config.toml
num_key_value_heads = 3
norm_place = "pre"
rope_theta = 27300.0
extras = ["learned residual scales", "capped logits"]
init = "normal"
init_std_o = 0.0
init_std_up = 0.0259
optimizer = "muon_variant"
learning_rate = 0.00977
max_grad_norm = 1.0
decay_shape = "linear"
max_steps = 13056
Each number is 500 + 40 x the weight over its row's rms, rounded and kept within 0 to 999. Layers, rows and columns count from 0. Numbers have three digits each. The size before them is the row's rms in percent of the matrix's.

# layer 8 MLP gate, 512x256, rms 0.167, rows 369-387, columns 0-255
095:502495510577462439513441443443453498531509508553513486530467503523456497537573464450528423556521523515481527515537511502480492515549483530507499492509518512483533518524518475482606519425494475464536454447510445546481527477458573516538519479410556530465469508412434496499557546536475518441529490479491479477486469507600464504521539568469508466509458592559492497582532495488508478491464475481408469525469525562442513500518533485424601523519504453487482513466440452523510447549476547440418452493558465560486536516527521443506446500520492407516526436504491560397532503504477521522446486458463447518532450464519462521540390530508449453513554511494515520499500462502553511423524541469521447459410401496525475489493499500510567496507470448459486458502512455507543528514441537
095:502518494438497505538426493557515591512441492489520518557495511482561506561503528564475526478509512538457477494507542489495577533524515590521474484435499506567481525430484550562470523486511528528512536489545494583509502481488521502505508470477463465532519476452457506579568558502507427437429502443547546546545509460466530493495531458485476563463495477472447482429429525535507461564456460505576574471551418431543505432478506479435473480459515532432538526442495520470519463562497476550514499453509525482478447463512491603466493495445565467480467557499434496544473502441454474536547485480498552508494516517493402500563508547512523525509486550574501456517513536451513556511481525474570473527480531410541626467567500559556561472528488521481489559500465490546504473527470538
096:392432467541495498525513538488427461471523492496512447545487497503495484497534555505415445522490539432556443483467500453522499500446593462467550469474518478535503520460475514505442506507450538494554548498560545517554521489514466584545484546546462493474462543435520556512556518526473546449563437563477511527411561536550511464456490544473488462570438491512539560506510536459457410512433501474496478452490447473459497502484548593515435472532483457571516518552501486524465429534563487409500528476489498481482593551516434483474454493520549540492439472498545524519512532469541444551485515530505522482503502490492546513502500464519462579537535455484527521631529547487480470480476457484433432567546427427484529490520509494444538472480517502516488507439528496477484568504508546
100:577438498595502544473530536603520504422572468515459507468535534504492486563531448470438529379541518460557463519518446524472516534463514499492581446491602445504543518480484482551490486548481442511430526442517550488517522483503547526474508510487482468483564495578551456453513550499516483466507593468573464509450498528492510575514490499562524537535504488468528502555450523465553479481505548528502473502513533443509515469516440467447521442580499484473437515481394556454498448482476475507521473510499519485477454522507443549432509536522484478549486530543465441448487430524529480485530478509455441520453460500520461506499582506481517572481520502500496518462511550487564469486464495499497532476420582503497515499534522497585506449513454534418550466567452485457530423578472511
108:393444511474447584469461474507553512446520600540531418508473493510445566502549487545443514567467591528503482514539521478505486493471525500500508494484451497586453500524488577507472457469540543512510522476548503545459533406512438500526509501495444611490509471500573519539424398491513475502448508521533535513467472523535546483502512468461459526472497501488563525514512490513434535504563475407478471506521461460558485487587442504514516496506481468551511519611562508508457474492496524482543501464502531494504552494463457480460493476504510438564475565466528570521427587525526492539507488469527480500502503493480532524486540530507525491622475548519517447528577439419524459502454466531513426473469489540492498507542547582449459484488512495482481510478593455517524508443461530
101:490553448508523460610492460492528470516517480520510516515470518488535517550455584515551466495416478548583499477459475525514487530565544569488498492430532524562505527490518486458516540547523502490458514491572493425452542469528550531514541428563577564451397468489543416469446496442489524431486479493533453543442550522480607487450506441466440536532465467469525496512561558528538580487500540436542546515477538510478436476555473485544523482430502495516504494474469519561477518497466517551482501480468561493553473489515525542537559595514451511495492558483478484474489546498416510544453431495486472463478572473539536536575524518489490543469490487479531510523524542520450488464525553442531508524552520493463578534448486544491563499520469547578478462512497477510582451495540438
100:491421500446492529539563464540520563533513545562534549475486503451504490432521522514433525522537526548487439480551554426482451443544525492501487550521512482427506500557537489453448491518586472560560543518484466481516499471517507465525535507597497556514548493487451417487544478461428436473486567460523495433551496529513482574490490428503446488517541529485474517519485437556522464533487443508519507491475537476473565518547519535523399479448530499428533494491475553493458553494547519466373532514498497559430450522483442520533526505518544471500488508443384475515532553489437452476527472499499531501530485514450489497449529523418477498406481451459497495472465547553477494545450516477591511518497490437529399541487452479471520470516452536467481517458438500511555514557497470
110:472524534453486564476508527507460516508572475457554508513479500548473433468456557524522494522451455467538549517544478512503511465586474504555507478471473475455484494487552454518436519482471425473491489444452511496502493536459512541477505428464492435582518390513534495490496491533536485496496451481542420550515467491556400507489477536508495467470429542495465483462492550474501480507512465491467452563508488438506493496492525500511530448510509537517486467546496564481533444459422525451553562487555505446568472483522502498502478508509581448498528530508569477505499518506525499566496437601531524487483482446483479540480439418508506505464541382470489450472556508503430508508457422492585444529497484469547508480429618527405558469521495554450541498493429412506583482495548533
102:558487449588443510546420547560460526490509525465419530462491495435487516453500463515531507543519574503517524499520504554484458450482523490503560431495523448392521468514484450509552464581513441511537490506561408613531519550530462469509508532485529472573570515564502470469525482504492522542518528471542451487511503464531526595567514506511625521499547555455473489472582417542490488521541553431502537440541519504462483621484451528543505567484533492510563537473507484473525511469537473490519521454565466511516454456522519516449460467486555525425504546489478527484565478536493495496520486511517447550453457512524495498475528486495432507506514484544508420493474492476488487542521592509539486522472565487513536463431487513490520519459399495493529515499483552471482495531430563
105:471418471465532528533494416495497522528511452539462528508500492464517495490552484504520536533559523492538474535529466482471536559579529518463495510538517486556480468464459522584487532520469536550541476457558501490437547484428442463413486542438533452588424516488462421550439468510549528498466493556442461519504547452551582444532523583460475504501476468532466537517500461551436480505520491522475522469528443458412487514515529589530577539531527444491517464505505525486554471471495446518523549520436499500527523537507496497485568480454554487459522524540545504504524567485557484469508489517459583603516468493442495491490546560478561474465478544572449538531489364524441523524500509467492515443551528480538440502565586526550523464574501503510477470530483519491497497528531556
103:468425486464523562537519484459489457451545422537568560513530451443549528512469544566503481409564537490506471490466422509420465460492538500527485487493578454554459452484552533477526447594553421553584449450494490525453481493480530477475409541417508465555521495467512475590575482441484488456445509469528534430428479559459469516532548455418526506482449476495498523544431531542461512513539536502527512521498457488457532504456516439493470530560521546503536521495508550463408539465505448544487480526502477542481488527465492487491554475520521479507495482478500544492510556487471469495453516436480467494588486530588516565466516489497506461526506483530473442465480487481528459549473517520485547530552546585451463496529421489467444521447485520484492569496450480487513510556462575
102:479597523486507624551611520517521520500532492485497424504539424496496541548503461437422484534509485438554454416510520516444439492547447450402463518495517416476523487511525491449473571465477547462503528533413508447432475558527455458470470533534546407511468493551488588492507538505508514445494538488473505481527539490557548457531549550538572522499535510422494506490468445523484481503469488552440510446535445501526507409547439453590501537447551543500514564479519476483517502480510537509514432431503479482503561463473511566566424461538488525506503522502437470444468536455527501530469496459482567495454505523490491424489469526466470500527443510502484473552547520502578442442507549510572483538518448480489540486532489543506507484513488525465524483515520493525505507510555504
097:481473550517509541584477497529503481492533517502465488558526497507455533488518408429434515548549533465431610524458518471475511435459503485441539466531509511514430514489551488517516434568491491477483497482518477471492434504453477474481527493445435571546546593485559496486472530530531513514517464474511475501499522584428453448499579512562589536516584590535490479514561518517504538550453488461486541503523485518538501522516485513468504472565515392457553527419534508457548477521504464469438501512470509497612508506470499491558513554470514461438546548484448488497544509523476408513476482566517459538507450461527571473519544412476520506476494496473522421395523466429476544484493505501460524530542534480412541509581514523534548497506493489469507448489475579508480503473481494
103:517536526580473489524512517461568484529478521454488575493556485448491519510471551514466544522481543525482441405536369443553467505520486454500482476515451450473442436451480449530543454479462522540520424526492494486535455510488512494491494459484471460557426474518486464450532502489439531513483425509527537461497536531509489520488438543540581534518498537496590473486526475469508502507546519494509492519531482509474471461440533463538509483456491562473495439512483506523474585525560512522536450542432508525600523465464498443516529465551496515525480502515534479402514475473390480521482479471508514526467489450506493521499494432522412574495508479513542600589519533565460525500524544530602528481472484539479425483555500542423547509442453431524450503496483459543553416432503474
103:522485522539513508553554495535556414515468454539474523604524517514497446435574489455484517473462519446523569479492533514370522514502461478502503401480506465527482453515526460475494554445458543503550463522542526396466522524554515434563546439574512490533558497403502457514500506478485491520437468470507480528494524521440428531444468501481518520448409584510539545566494553471467524523532455529463518490531425449423479470549548518560489489484588485494540483461494504473452497508525523515488476534494521469450511485538516497521482561508522480568515448441464463510451495469474475483417424506466494468461554512502546544472534497483494460499572463535536505464528486482471472468548525492494504524472549557545574564439477458465561535535412523512539481551481486472535491533555423
095:486453573600517548488510522497541497532463546428489503551555422500512481503500513414465433559523491543499441551597488510461553508578505468495471478469507545497481501447431465533479473468478542527495438581472403471478456450481470552530463544502528533540500494525533500468483518472502495557558569472493470523491479396429496479447488542474513541495522452447529491482544479507502406511489504569523500453470439499515497577472485492408562473563442496501485489516509547497522487474474507444549506517551524537568497493528489467445488496504468548469496501485461472493510529430497441561493490502561522529427444418514485486523462449484523502553499520432503502453520533472459484491474506504485516503489538553537524526331553539484523490556537623487536488539486436512494530506533446
101:526539460493446486558596478545494474479556509569449462505437427535511505497503510557500465486471550521548532479481559487573465509454499488526565466557546452481512515496451569509437481491501443479525516408484443493495522510512517560505482536457471536527564532526535430483464564500488502502436457540522455553452475517561449567472463445508495447552540454509556488601550529480436509506489518463530518551407507536458519524545424565505449487497509526524532444475446457531577532504464485517398438514511519480501546499499521439471529382479498475523567576532561496547530508528505507508506460529577535491471464443426483485461503467488519485519542442422490497550505482535499532552527474518512489534470577547461521492427406525521507519526580504493467492445468469543528531498482470
106:482518487554482475500477540561576554494552533432487505482491508512460580466461586526553548500506473539467574472530596414481495458565465500455505507507559467558533571515490513482548423482448491469547541511478496508526469402500497557413515566528451539490454437516468485507563511506538505501559527457485601436490448522482506498555465525504406426492564461476482489521491483462556487533473596550489512507500552496518484532469488537446481478477501403522519472459498589516532424486499532533544563509427568510509467539582567514509535475502489509494515436503496476540552501507460522482556569504487479453484565571567501472428479517487455498451471499518476532530513459467503532440455495538536443506518487520513446556487556504547548481511488492500471513476478545527471494572416483
102:528457521521482513473506500492458594521498577507470479515491515472525550592578509538554459519481486531488468564520510475507513475521499439563525456472535514457491437560478484449514456454549500479447474533524444569466537379398451494455520520456512551472466476533552555532461522505489468491470526500512446491412535470547444503521539521521543580422586553546494475564510445466506444410525531506507546535451439509507523517487485459525513515517454513498491481528524503556505496499486525466507487447500529478514477534516436447522486508455510533534477486499470453519426469599488457513480495507542493493435529435461558458456503546487491489535544508458518432478540443520556571497508503494543496460486536543427476596473457556497571395524555494472529469536540491534485503424470391
# layer 8 MLP up, 512x256, rms 0.182, rows 369-386, columns 0-255
100:559498525551412490532544533464485432514483493489495502565504476492514520505559451525476502522473563569507507501549510538479468557583445524531451522534488485468551467451450496549510515410506546544474456486507437490524483501548557483435540524506546485463551419468549554442536536498476531549527520527533537486473560535554453473520515562548519545467504539456528553577524521495490537495474516484485490452532568521512477487534552588436465524480432418470539524486421464528512479562476557482505507498485528578539537426519566512577543474530526519456491453535474501467596540455565542484479514487455500458485536440503435556491394454499454486503582500508480534524524535477503533496562502530492453482445487425412490551512491481512552533432486411477448549504579504526504487504487543
098:538506511548508502457502452496541535536499493465520482456483548496534468495539496495529542506523472553516496529500441489505514529542531529466387525449510478582476486451462561502545454529480500483493531514487471475488504422506476550576435498493508493524462490477559492544449524560444448489541457458477484411527566408405518477513488502499543529490454478468559483467495492514502484498576439470477558541584482473482576491484539482453553519442523424500568512523522520471553485569517480524493552460492504481521529469512485395506511568470561570465592518454474458530415527584550434497456526466531512497455491519490548546532546525587520515575425540515486505540503477516495487456530544521589513504473440469507503515519434502430488393446445542524475498494474540510492557480601485
100:517544580496574586425519503522459545499525433510457489460539513496505516531564480534500499535508529510514494545464503528544506475456435534490527517429540487586559516546483512504548536557516563485465502485467544385417493516468482553503456496538522549496425467441479503560485519517495513500497566495525462420436596509544493525532469552526457508414420533508458389444585424499459486573559472491530534427462531526493479523552450572522503556372525476492516468513495469452481470498480473444519485467475484561499558512530458530533499471485571448426491531517487521523532521527501475489487527483561449501478497484470408463462492481525431497587476443475453507544527467451517545495472547508548517488491466494518494540473511510474505478517479492485503557498505410550499545532487536
098:465474499566456498461537546512464506498542423499405525493440522488430563555519494493550451467441492507546575463501468559493518471501434469555491423478603506468596504518508457490483460508528477447539498501517506509480493472535428512554442576494525500478512479523506480522490541435575493494464495536496573461502488471485502473483471532487562488440515509498527520542495550484458433491540473486425503469474510466452457474516497537531584505433550506449440532548427481485465484499546458480482525433494495448558458513500501469526479538468523521489426486573426547441452495481509448445418476489541475541498442463461594464478388458439574478491555535523530462491521490511532578430454478502501528540477587601465493499524492497482524478541531488527506462525533512511518483458406541
106:475560537515572471445505491507513440498502451483411535473470523587507515497529418545513465538493430435529545518519529588521415481500554514465536530423501488510515551516457497463476494492523542489502513450520449491530489511465507503488471525435436562494416467459497507573426470547508475463540458527474527579498550480532513609535471498427488499524497497475517468477546479489464483515466496497486533501465514563560473565416547523474603557528558446485497458566504414532495492444510390457491469469569508486533446513581486434488505484516458569496565523525498583513501492579519487566501539511529555479501533460512447510488494510495552463551496504513473579450515529421437475526486501510530544524432502488503478488551550444417546523464489507517490525515557494488497446521520563
104:533526502526526447517542481499510520550503491446482472533497466440434536499542503490487541455477533444465570447498539419461567561497492481553450536505515524512570497420484468535484529492470485602572500510438480533480502499504530506559469454557511468527490455467547484494460528524492460477555503442566445476564440602478453497474465536551478551531489529547474543574494566522519463514557447470545539507515528493567527494451446505497439454575498476459493421535486529522539614536483423507492536520484533413478508524509515514532486442549526470536463504526546550453547510530532467440548563395502535508548527605485457564418487523514491522532509502433490559478580489501520534496521455526473508526525491504500520477583500517424506485556475502504523538519497470498532481482522387
100:462498477477525439494542422459514459475479464483536452478482487562480431479563470534439492571552468563484495458472540437480571445526489501512440498495492501519483475479504475474485520469485423493549494591441517508518451441534496450481519506482461522565463450486503526530541572455452502510498501579518510534460500486539468567459483483430491506515452543497484473465515459472477461475488407498540447495582495548483522505567445467505436477494511551533566531540510481516565533443526463529416464538514392590455521492477535524459541543452516470583579557442447464466464537450455497565496464466514484504535515511509495536464566480503542465540480595470503534496558450465569446531472503518571481406563501508512512508400545565470527501516466504554456520553482475537550492499522502
102:449493517445434435616489547527509532470511517504509573514528473588602487501511467477470567476519455487541465519531438500461494483499507417487487442455477528526463521558548492529525545528477490472542534459452507499507494533557489499478523451498421520554509413512471557474575514500624471478475496439468517513510530448509471460468456417540525478554459525519441515481551417488465470530562460430462425551514454540445516461520447482403520522528533454500508472489499448532490494523452452527552483519546529536486497516515531560538469563477512464541488480518542475521529463469528519478516526488514553584495529554516546551509562394493493432491521575484556503538492527509530502495438486551432517489468504475538491517450522487398456546501548513510515453555542486441485521414504494
097:529534483541517484480575534478441567488531481425507526553428544407468504500458622474508413479426538452558529510485530520451478486497466520507462523462490482467429563529476507484546513448441470512551466508480392549514481541523576498476436571467453475539456543507478422498518515493416544475504504468569526515454508517508479518548435565483500534471491459476480488511482484476478504534511509443527463559481506460502510462488522471480435467472464540483471532489498496457482413509521526537486516487615454476465549514461478498433455443505530522528494543478503439505533550520500504453513504536529421497485502483384562489413466479469562509470512505536540467461493515491518511521450445563565485555452551459487596531466506508525564533495475422520502502470523503461436460478519599
106:528452477539499542485437471448504547544501422506440463508506521485486445445537503470476453493462553495514477432501489548512505432524494565503481548476489511464537530512540541510502560531505476496520561552407550494526469581502523457461587462507515488500533514465490510560463521493433478529539551500460458571508492481448495472583533572471441506527495476558482529517475454549467491505411535558467528528497473470442487514474529492455562481540460507475519500481458497572501537474542436559461504444538447531540462566467535481449516479514458451503519547523509435489522519536531517495491539448518505537545556476498556529512633494442507534550585555499513426573644464513512508557440471505439493556470427515564513488553476488483505496517480501455543508485501573498516460543605539
099:510476455492521527508452453497524462500444495493475512503430575511509547490428575425515559502459525522431478456546534482554530549493460486533477474518511474518524498476522508472499607528492454508489550552577577527529524483476523473587556500537518531448478493588472462619492503449462506414533526453510483426496459534535450477516505500452547494506407521548462521448514461475538470505474421522473504585528525485503557467481499520500537506466506554486504474444535482495443438450496479468487516435534510505583489460438453495504450468516494546478364500488497589553498467534444546490431470481477505456518571532499527515509452425497559542530489495545490480568462410544513488512511511429477502517446472497495464538486542484431521511457558471507483606505501498516473479461555541
099:501544550440554511477450537511501466499464482541562548489483572501537526407484505572523505473433473542489493480427481473557516534495578521547506519547507480519489477429487532537496490501522557527471444467522552430528501436477491509482462499480522542520513540476514551479477500446533570522439414496532502490489480530521492612475473485566461584452477441514467536485508521496488564495445478487535489507528508429534480554466473477496423497473532489530473485534465547526462456457438558511460524503418418472430486487519499612436535556524475520528446498524535480530584483521482446520504504507475489464506482447573413607443486504486547510443490431502501431525513533542502555506515477507493464426488407502433461496477505471455494509537484427463450436527467519551565449544465562
102:429439463527524479490493548610497546434549478544512421481518531438466484463553474510553547463468541586456463458523524536414498486468524500553552514508520501421533468451513464500493466537535488508475484490518498498481544477443478503514478444506503462522491507549436548479540503572513538454460459498508521507549490552467468565471532515512512519502556553488492548560551486495577534526451532471509554604500536561502474480491502493464423474551541515521463476464473534525488468500598427502479595442443426535526516521498497451562489482537429464477412425511474440510512406560511526486464521529454515425501528507504466530511492567534492439497479547536534541464501542504544453445521531500577608478536514539561520468519557538486475457450460483511440483521502440517507536531529445
103:575516518550546517521473544541498507470566525451550550468426464412540482542515520412507479476505505488465529548469525511463534426521509538494467561482520524472526524498480571486616480503536426464475548476546449404533481552461572487509474492446510501527485473483547417489439546499560461534471502548541429540459440534448551493465494461440540497486524514473552536602437505473515544477492463588461558519479523545483559467484517523505559485588484414488515527536504486502420493531543497504557494478462445570471569413482533535511473508501486435492488480485505454467526512518576562444543512532557503547515565463480524492548568513494494552530493485526486463487527470457527530450556518526554523469549481586475531462427514464508508526440538505501475487537547513474531523428502502
105:459475481468476414482516499514532528471539558499530478464500517527514534525524487403516524541500469491496550564511494510487478518455543462501452499529527487520476449598545501481537510491477492501510465543534478544537491480526563469503499524503517505438509531511429498486500503444556470515517537460494483445517435468448490533456464495455499543580570443569467494534522467482516506539534519517498541544486497501499464472574550442479556440537427506469428511466501488548585547512480422500600476449447477530531478569514506473480536434603452507469464575525481497443457466440454533514540519484501460432502450480452558485480451488449571562554450603458515554532515455508551512499593581503529505471500413529460504550597449511462490431501586462490533492536543527538477550528480554
103:509547473541462520560565480526532510507564453444489505505472551546460545416482540481454562494472550460527556596485488556541564508453473531518497480432552477509504463479484494531497470464536449418510494500478519454493533446538556517507477548527462501486574516530457459464469471567513497527434452530541531511405474477442512518518445523516499560490479581512611534459504511481470465541479493440510512522484491522516549500440554576478456478463533481442566604497540493473553535486476541510544499426537513490588573480594503493533445485529428456430449369467497467505454467507477438533487539484481543549437533479522497507535447493408549487504488455534501495517509444462505537499521523488555475505529506511491435496485523522519592499526548530448501561521505471493496510501561460
101:435510498530446544489488511517501480504462584487508475560567507448510424515474467496479488529494482530481505469448524507502553552447470588454540511526472472426530485469544443490513572520456541507450564507473484543521533515500490520519527491465476480451500482476541477540478526482537510502522516441557504480418474539519464463495464455517426497470554468459433509503557529517542522544451531445476494465427466458509511526458578509487426449505493407490392457423497510477527421493415531514545477412481477464499557438609499598513545498526551496554534474539561530495492551509487564496516561538539580518538485461511460449488510524565553520448453478467468490473448512521551485526526460465484535601528503489471520481435463521455476517573531520544565488473526508521437515471598520
104:565501543500551546496467470506490518478481433517477579446447500451529537431485545510549480503504513467431505475523453479527424613560446481511551460525553549483473509563513501477534482533533549451501540467463469504559465437507442514486439463562469480502499519498518524494506496496509470534628520489516524488476484453545502480497480544520563535567498432497505497443399522503532541498476520502514488527519545424518522472436519487485513424503466505486513495385485515557485457527463434584480492532475508470514480500488568525474506505540572525514468468462518486504485507539437451489549433517548523542523562488529456548541471486480504498425511525476482430518500604514573526526518553460561439541433447470490516446539546427488537547498485417412442496520429507554446439500475540
# layer 8 MLP down (transposed), 512x256, rms 0.0897, rows 369-386, columns 0-255
099:614510568454476482579503538537509440525500469437509506506409529570412503542517462549521473483508422527507462529440540427505497471502514549447542493457533495496513536469466482471484474490504491517491503475532479477529516479584527585434451410527499507540498509502494450485535529520571454498485457539477431513534504483481497472497495459486542501483452549480534569561455515480546456468569478528429430536485505451471496575469410490456509461470559537451480495488547511527485502479440475462496457499528554538555532477471536501453477453471566489585474502543477415442474487551447498498536529501539500490562483525496499462462526483478470476492476536471494504507513515449437525412444539556517470436441524519505476557531524531623545587490602485476519507521542422549461563500475495
100:525457471512526414500422472500485534527541506542531467513460526519517466439513445430542426476427445501539531492503538498476461453544519473476501580549470464457488410485483475496478466524508575545448565476561531481482481465489472504473442466435540403505465462475480509510560438517476560494546427576522455535514486469525486571398440465482526483443512504429479479448520484513452526581465520467508577503474506522472534491468510479445519465530487506494507454550477534498554494473525483472426470462419507496459486447489483544468564512481516480527550452498466537462500512526516535476479531545505498450556458580539499536476492427489518396511534486524515498531488581456566517552439504515548472629478573540485506495578449501484435473500526474473549462427472480506542498507461561
098:476512453463570570536480593427498538493540503524506518536488493467510472450468566436497441509436487521472472553518511487388520539467515503488498584490543520527527505440389488471509434591498572570517540509588526517514550498527521493476519489554516539464532516490546504500477531496447481451487495581477463488500516547575506529561508538501534448487543509475438530496490520534496501502470473465515407421434509495540464481571443458492489522493467494492518461480483510496545448481499496517579486544472432469419520412503452481512572454525498506499474510498485532481524432504503490505477471498519433579462548481500573443477462436468519454475568527497544431539525428443508561551529463488452453449498494462430565561537470487546516489444519526557468572490572508535439521515528487
106:576467476531471524417483564494530503477476548430521532457481431466521490496487458512433440512527520470511492481480505540570453477474444467510555485557539498455551514472472487458463572437515496531513500499448486474442473481529527492466530554437521512461531459453506528544494465459405554507519511519469598482539532422499446556545476488557539551522566612455527563450443495471506491519532508541473563493487446500462463457495496517496480601569546521422482475515549446560523453537537547541461604469483502448512532516424544474514553485477474506559542554505547510557496577494509515533520523516399459518470523539478494509528498509571442467549477451525468464474437552576511513496459534481476591461501513519500546515500510581463487455583521493464489508451484486495505492437513498
101:513554522518506550536606542526518461490498493468475485455528516550463508504534541467460458471507546537485535577548505445522426488442616548502460460535556469532567469465498469484397515504488500570519461492418456465495481519484487605535484471470519503522472546503465550528503432551536554502452492476533489508452540506516431572516459529504514412562439515537529476549536512525487508567432470530465459450492464482486541493532520465509489508512580460577529473494485464482499498521431499501490601419483496503451480491572484511489483445476471491496469501495513461478548505493439497590529492567539508574584466520550532572543493457552522488528440530510469443580544520531540482513434531448524512425463466496488482475544488508522501497619437560507526503476542469527481496549470517
102:437461489496520519492552571430514481494445498468540524477486496467553476511507470421517463536485496479458480494483472520461495465469557406505494561525510490508573482490446445473465502476480520493478488433501554547496442555480583465471439593451481482410468506471532561482542492517520526424619514559535479425552528411576510500575521503487539495497529563535602524479489537557518494505534460529495475517497482535542529565521493503524515533547430514562403435468477468530526478453480582486442498427464521518508519505530461533460517500531517536467533518493467521559467491563465464521501394494502426458516468547516520482439437456535560493505533430587447460528490516525499532449453478521477553523520461495532515496538549530501428535473506509501480586416502494535490498510503541
099:528458460529522490598475468574467485478515488527472527465539420572526587480510529495413528486493467449553497477484502483563466452555468488505568488426472585495463455492466457472523438487525567543459509550536505462562472507546515483561453537557518517566494475510520450501501541554464451501422550578517453473510487584565472474457470474533554509468503476528520492508597502491466499478562501527454553482517517515502515481474498443535490511554453486559462540501562573519432507460394553515540486519524564484507557509417571460528449433445515489488469470498481481416470444537514477451531503459459471502489477420515475458473584498526538482508537572585554507548498517608507519488464545516506429483497536486527546492494441452465433482521504504486469508454509474474477513492486502
099:510569559506551511529507458510530537457531504504477568505500477553505527503442485493549510461461427492506559479506470545512551544515478464472424459496461553464514489449587467506456497472506521487512516523515532472537468604528500562521502484490550459558533467491533476493552451561469569554537552430498466574501491505497567459489475535508496487453517579492479496448471478521438438488503471539495508478427615507533505447536452471494538465532523596486496509561542579440506515525504555479494401439503541519485526535500441567498514487538410440387504561478592513575484569475496444579523488501538576491513561493470450456520516482496522615452469449534498437467458503514510473562542446500484462492534551483440522517469530491509522503506533494541500492539520483511509507564495457
098:515495510485516520401524491494435486521497551507520537519460556476415501499540452456598534482517532487488484477546548497606553492569548520426490479596528474475454521552529477483508422473493437557565462464487573528564481484510496482549526508542485472531563487516471463497468558530535545511552489528526441535518512506486491499443534469511487492535494466501500490462516533518567491534460490599483540498494527543474543543500504562543522445477497561473500560542550506506478519444502492510510555488458499504545479417520453486476470479481549508467513529519463501488508386406461519467481525500455496545414513570533520468496510442473545515513419441583502585479471502603536478514504542518521485454528560533457562515517441523436512458383420537495516480573502516483492490529582518
105:504461528417467526512540507517506477500515455460565506535594434422502527537459456465552544494403479415540546504429501465489530470434492548426526515476464535502524485516533495596470462558494447437525524529516503505588502529533587468532549515500574449500569493466483535485477512497450449567524435544483490529529499522480470442545517577494491484420420551474472458499462500479518539492505579494522480497475542533487482519503488456551499448491482460508531556573539482527509497496502493512432481480494511553491463519469502498423440487553452559459429435373455504485460569463451489445518517483494441505553447487493475531477470551490547542483523428501459475533535496495607542527476449458532523437538513467487483455445508485491542573504474542442491521494507460530465564484500480
103:495468416436425488472534418520573501538421566431527512530470544501520498486513526467473460473487455476513516525542430462559548507575522511563511450556443537517517511491520480459495499476464478490550484480525484448587541457451469470419549597452421441557521463520530539485499528506456536459501482497508539491514520529491478498546513530545495502529379517455468535449471529482555517530448509531528418481454528539438533492518532507528472526518518542494479556478499557457466457575535478446499520546450486567503500502410535598490524526523503423561463496514466483501477519478485543451568513502452523545450491575491504560431537491513543499523482451506590570447470485563473524504456548416507480552553535494572477532513472519539490453480534464563518541479481480540469471506548462
102:567509508565503509473511481473504466514489453507568500438517500542526553542564514481493495527474517522503504487477491490489499513431522496473510462529485423551611488480512448493500505569535556612523493410446508471519493521462526508507568487532547512496514462489468508523563491486474453433529444586508497478517467504460442501465473522428557470434531478477552543545485518571548446404535503527470517452507458461501549457485477411512538487432509533529487511472504522513542480527527487471476428441512523544558487527510556453498593436511465474536503519563406495482484552534565535568437439512568567439482489534500459506512528401500489516568428514480566530470463537538557408594563548545504520483511525496481439504452480463481502543517553507547475467531498511567452474487479495
102:472481450514523542424481560546430489506450566475539535542431432530488509467493464449533456531529491534513480467513500534530470520523554565458532468542463483444439473543534501532470537496503460546526441520556513537470495506507544486484434466525490573551455419504548536476546466422479533553549548526482555488598473523492568450464492499518481466522507488444471438548548485535466554481539480545567539522477532512505551438477536450489494603501525473496527515536457474511481488507461603523480525452434509433493523585463535499512572571444460546407447511483522551395497527552527561492477504463481468543441512582472470487463457522489417471522469540488475505471492502489470497523464529410513541508448483460490499499555538477455502461489510480479528483580472431557573481528472475
101:563475484476509476522461541501496470517499514501462555453550524333498549540579569487501475564506431453462502448517557465530486561447438521436488513465499520507508495486502504449469492491418513487453480491484507606525471468398475534508514352518512546468513550521483485502506500488483568461562548498468468462479464605532416490550541537484439533495508535618477472486486491502482473515513472453477495484487512462507511520494477467506503557563517487533413541543441517555539489468456414536510504496521442475482521501489462466485514464498500585449555587522508513432522533541532520486525497461560521537545515540583480512518464490450463474527482492528511488474468502474497458492490456513510562495573472478458532545503582506488502485545528481533498411499471514587534489506546556
104:489445466467480442491469530540463567489483517510409453470482439477492524484474513459516507521513525602486506543484487476475461504480545498521469547602434518494529511471420566441508545491539535515415514485456514522440523449455476499511536397474525530485558474471451484495497546489494450496471625456533526504531493483570527585523545490487468526509471517400526465514503533537526458504477601560490556535504454502488492493515563525545525475517535568483521513500462434473530575480496409502516479497482530544494459513463485491436522500457463534462510494446424546466555466490516434544476543514491544481606530515487487445520477586415493521507476566499515466475517517441553539593558501465472538508551504449550548492475470504528480543536471449522504421485487508492509585484451573
100:478537490549482475557477506489494464558503494439490557506460521546516522413476432515532509522522555482532501481490465540514509475486479533525457551493534468518515518487467481545503463488479504568513446420511494532546503510499555568536478548477510512470576526530476584548506472493508455501537499557568541453539499533488549476538557474520631516544474483496580501437479539457477474573556536617488509470443549441468540517492536515506366488475534457453431486500520477437444502523489439431445591439486530466445536541517483413517528469554494468478492482556504506399449494527498495535512481489480509545492527483584481503426525549471557540457516488570506515504520490491531513551450528445457558490482542519506508455476467511508457460504476571539466528484576431485549477420565499
099:519484472464515542532493481558531526488420537462427433540417522534549505544396570430443453530484486480540513537534487516429508491564445517524428456476481531502509512558481547514523504530475522533498483499530496450552448497442499446454555527471515463544437485538531581441521488461501516529462439566579431452427540485493494549516479441505555565506579547466507487514489454468502517540479520526529569529448464534493443529512497509507539501480430483539532533494540492538474551514457565552538497507480515601464538484506478508477429465578557525508532507533544521519503532486495488431452416507502532455492529448535377434490475487550524502518491532481461508523454534419530577444545471514516535497531514499531567428518514581494506560487479500524500422485498462495464536438519481
102:452488495511517459528475572525564451499533531472491515486400476496490498501494482502492538454447535507453480470528532491485572541511511494473495514589489499594498509422462499464560547556543465496516473457497499468493516567541557491530509436610479491491398516500473444490552484550511574495519567557466474591522428515458446502509465554541463481514493494528528471541478515440534504550524492487503531494529500498512517509438508494425589436449496479439457448459471515464534424505541538481491515537506338614489512485555560491523539486448453447516516496554515521551539508441573453484592494577521530463500498462498493544526511530484530533498509491456537543530457475517563520468567528504512532486485502478465547511560534583558458508449543583498478494452471484510529484523497492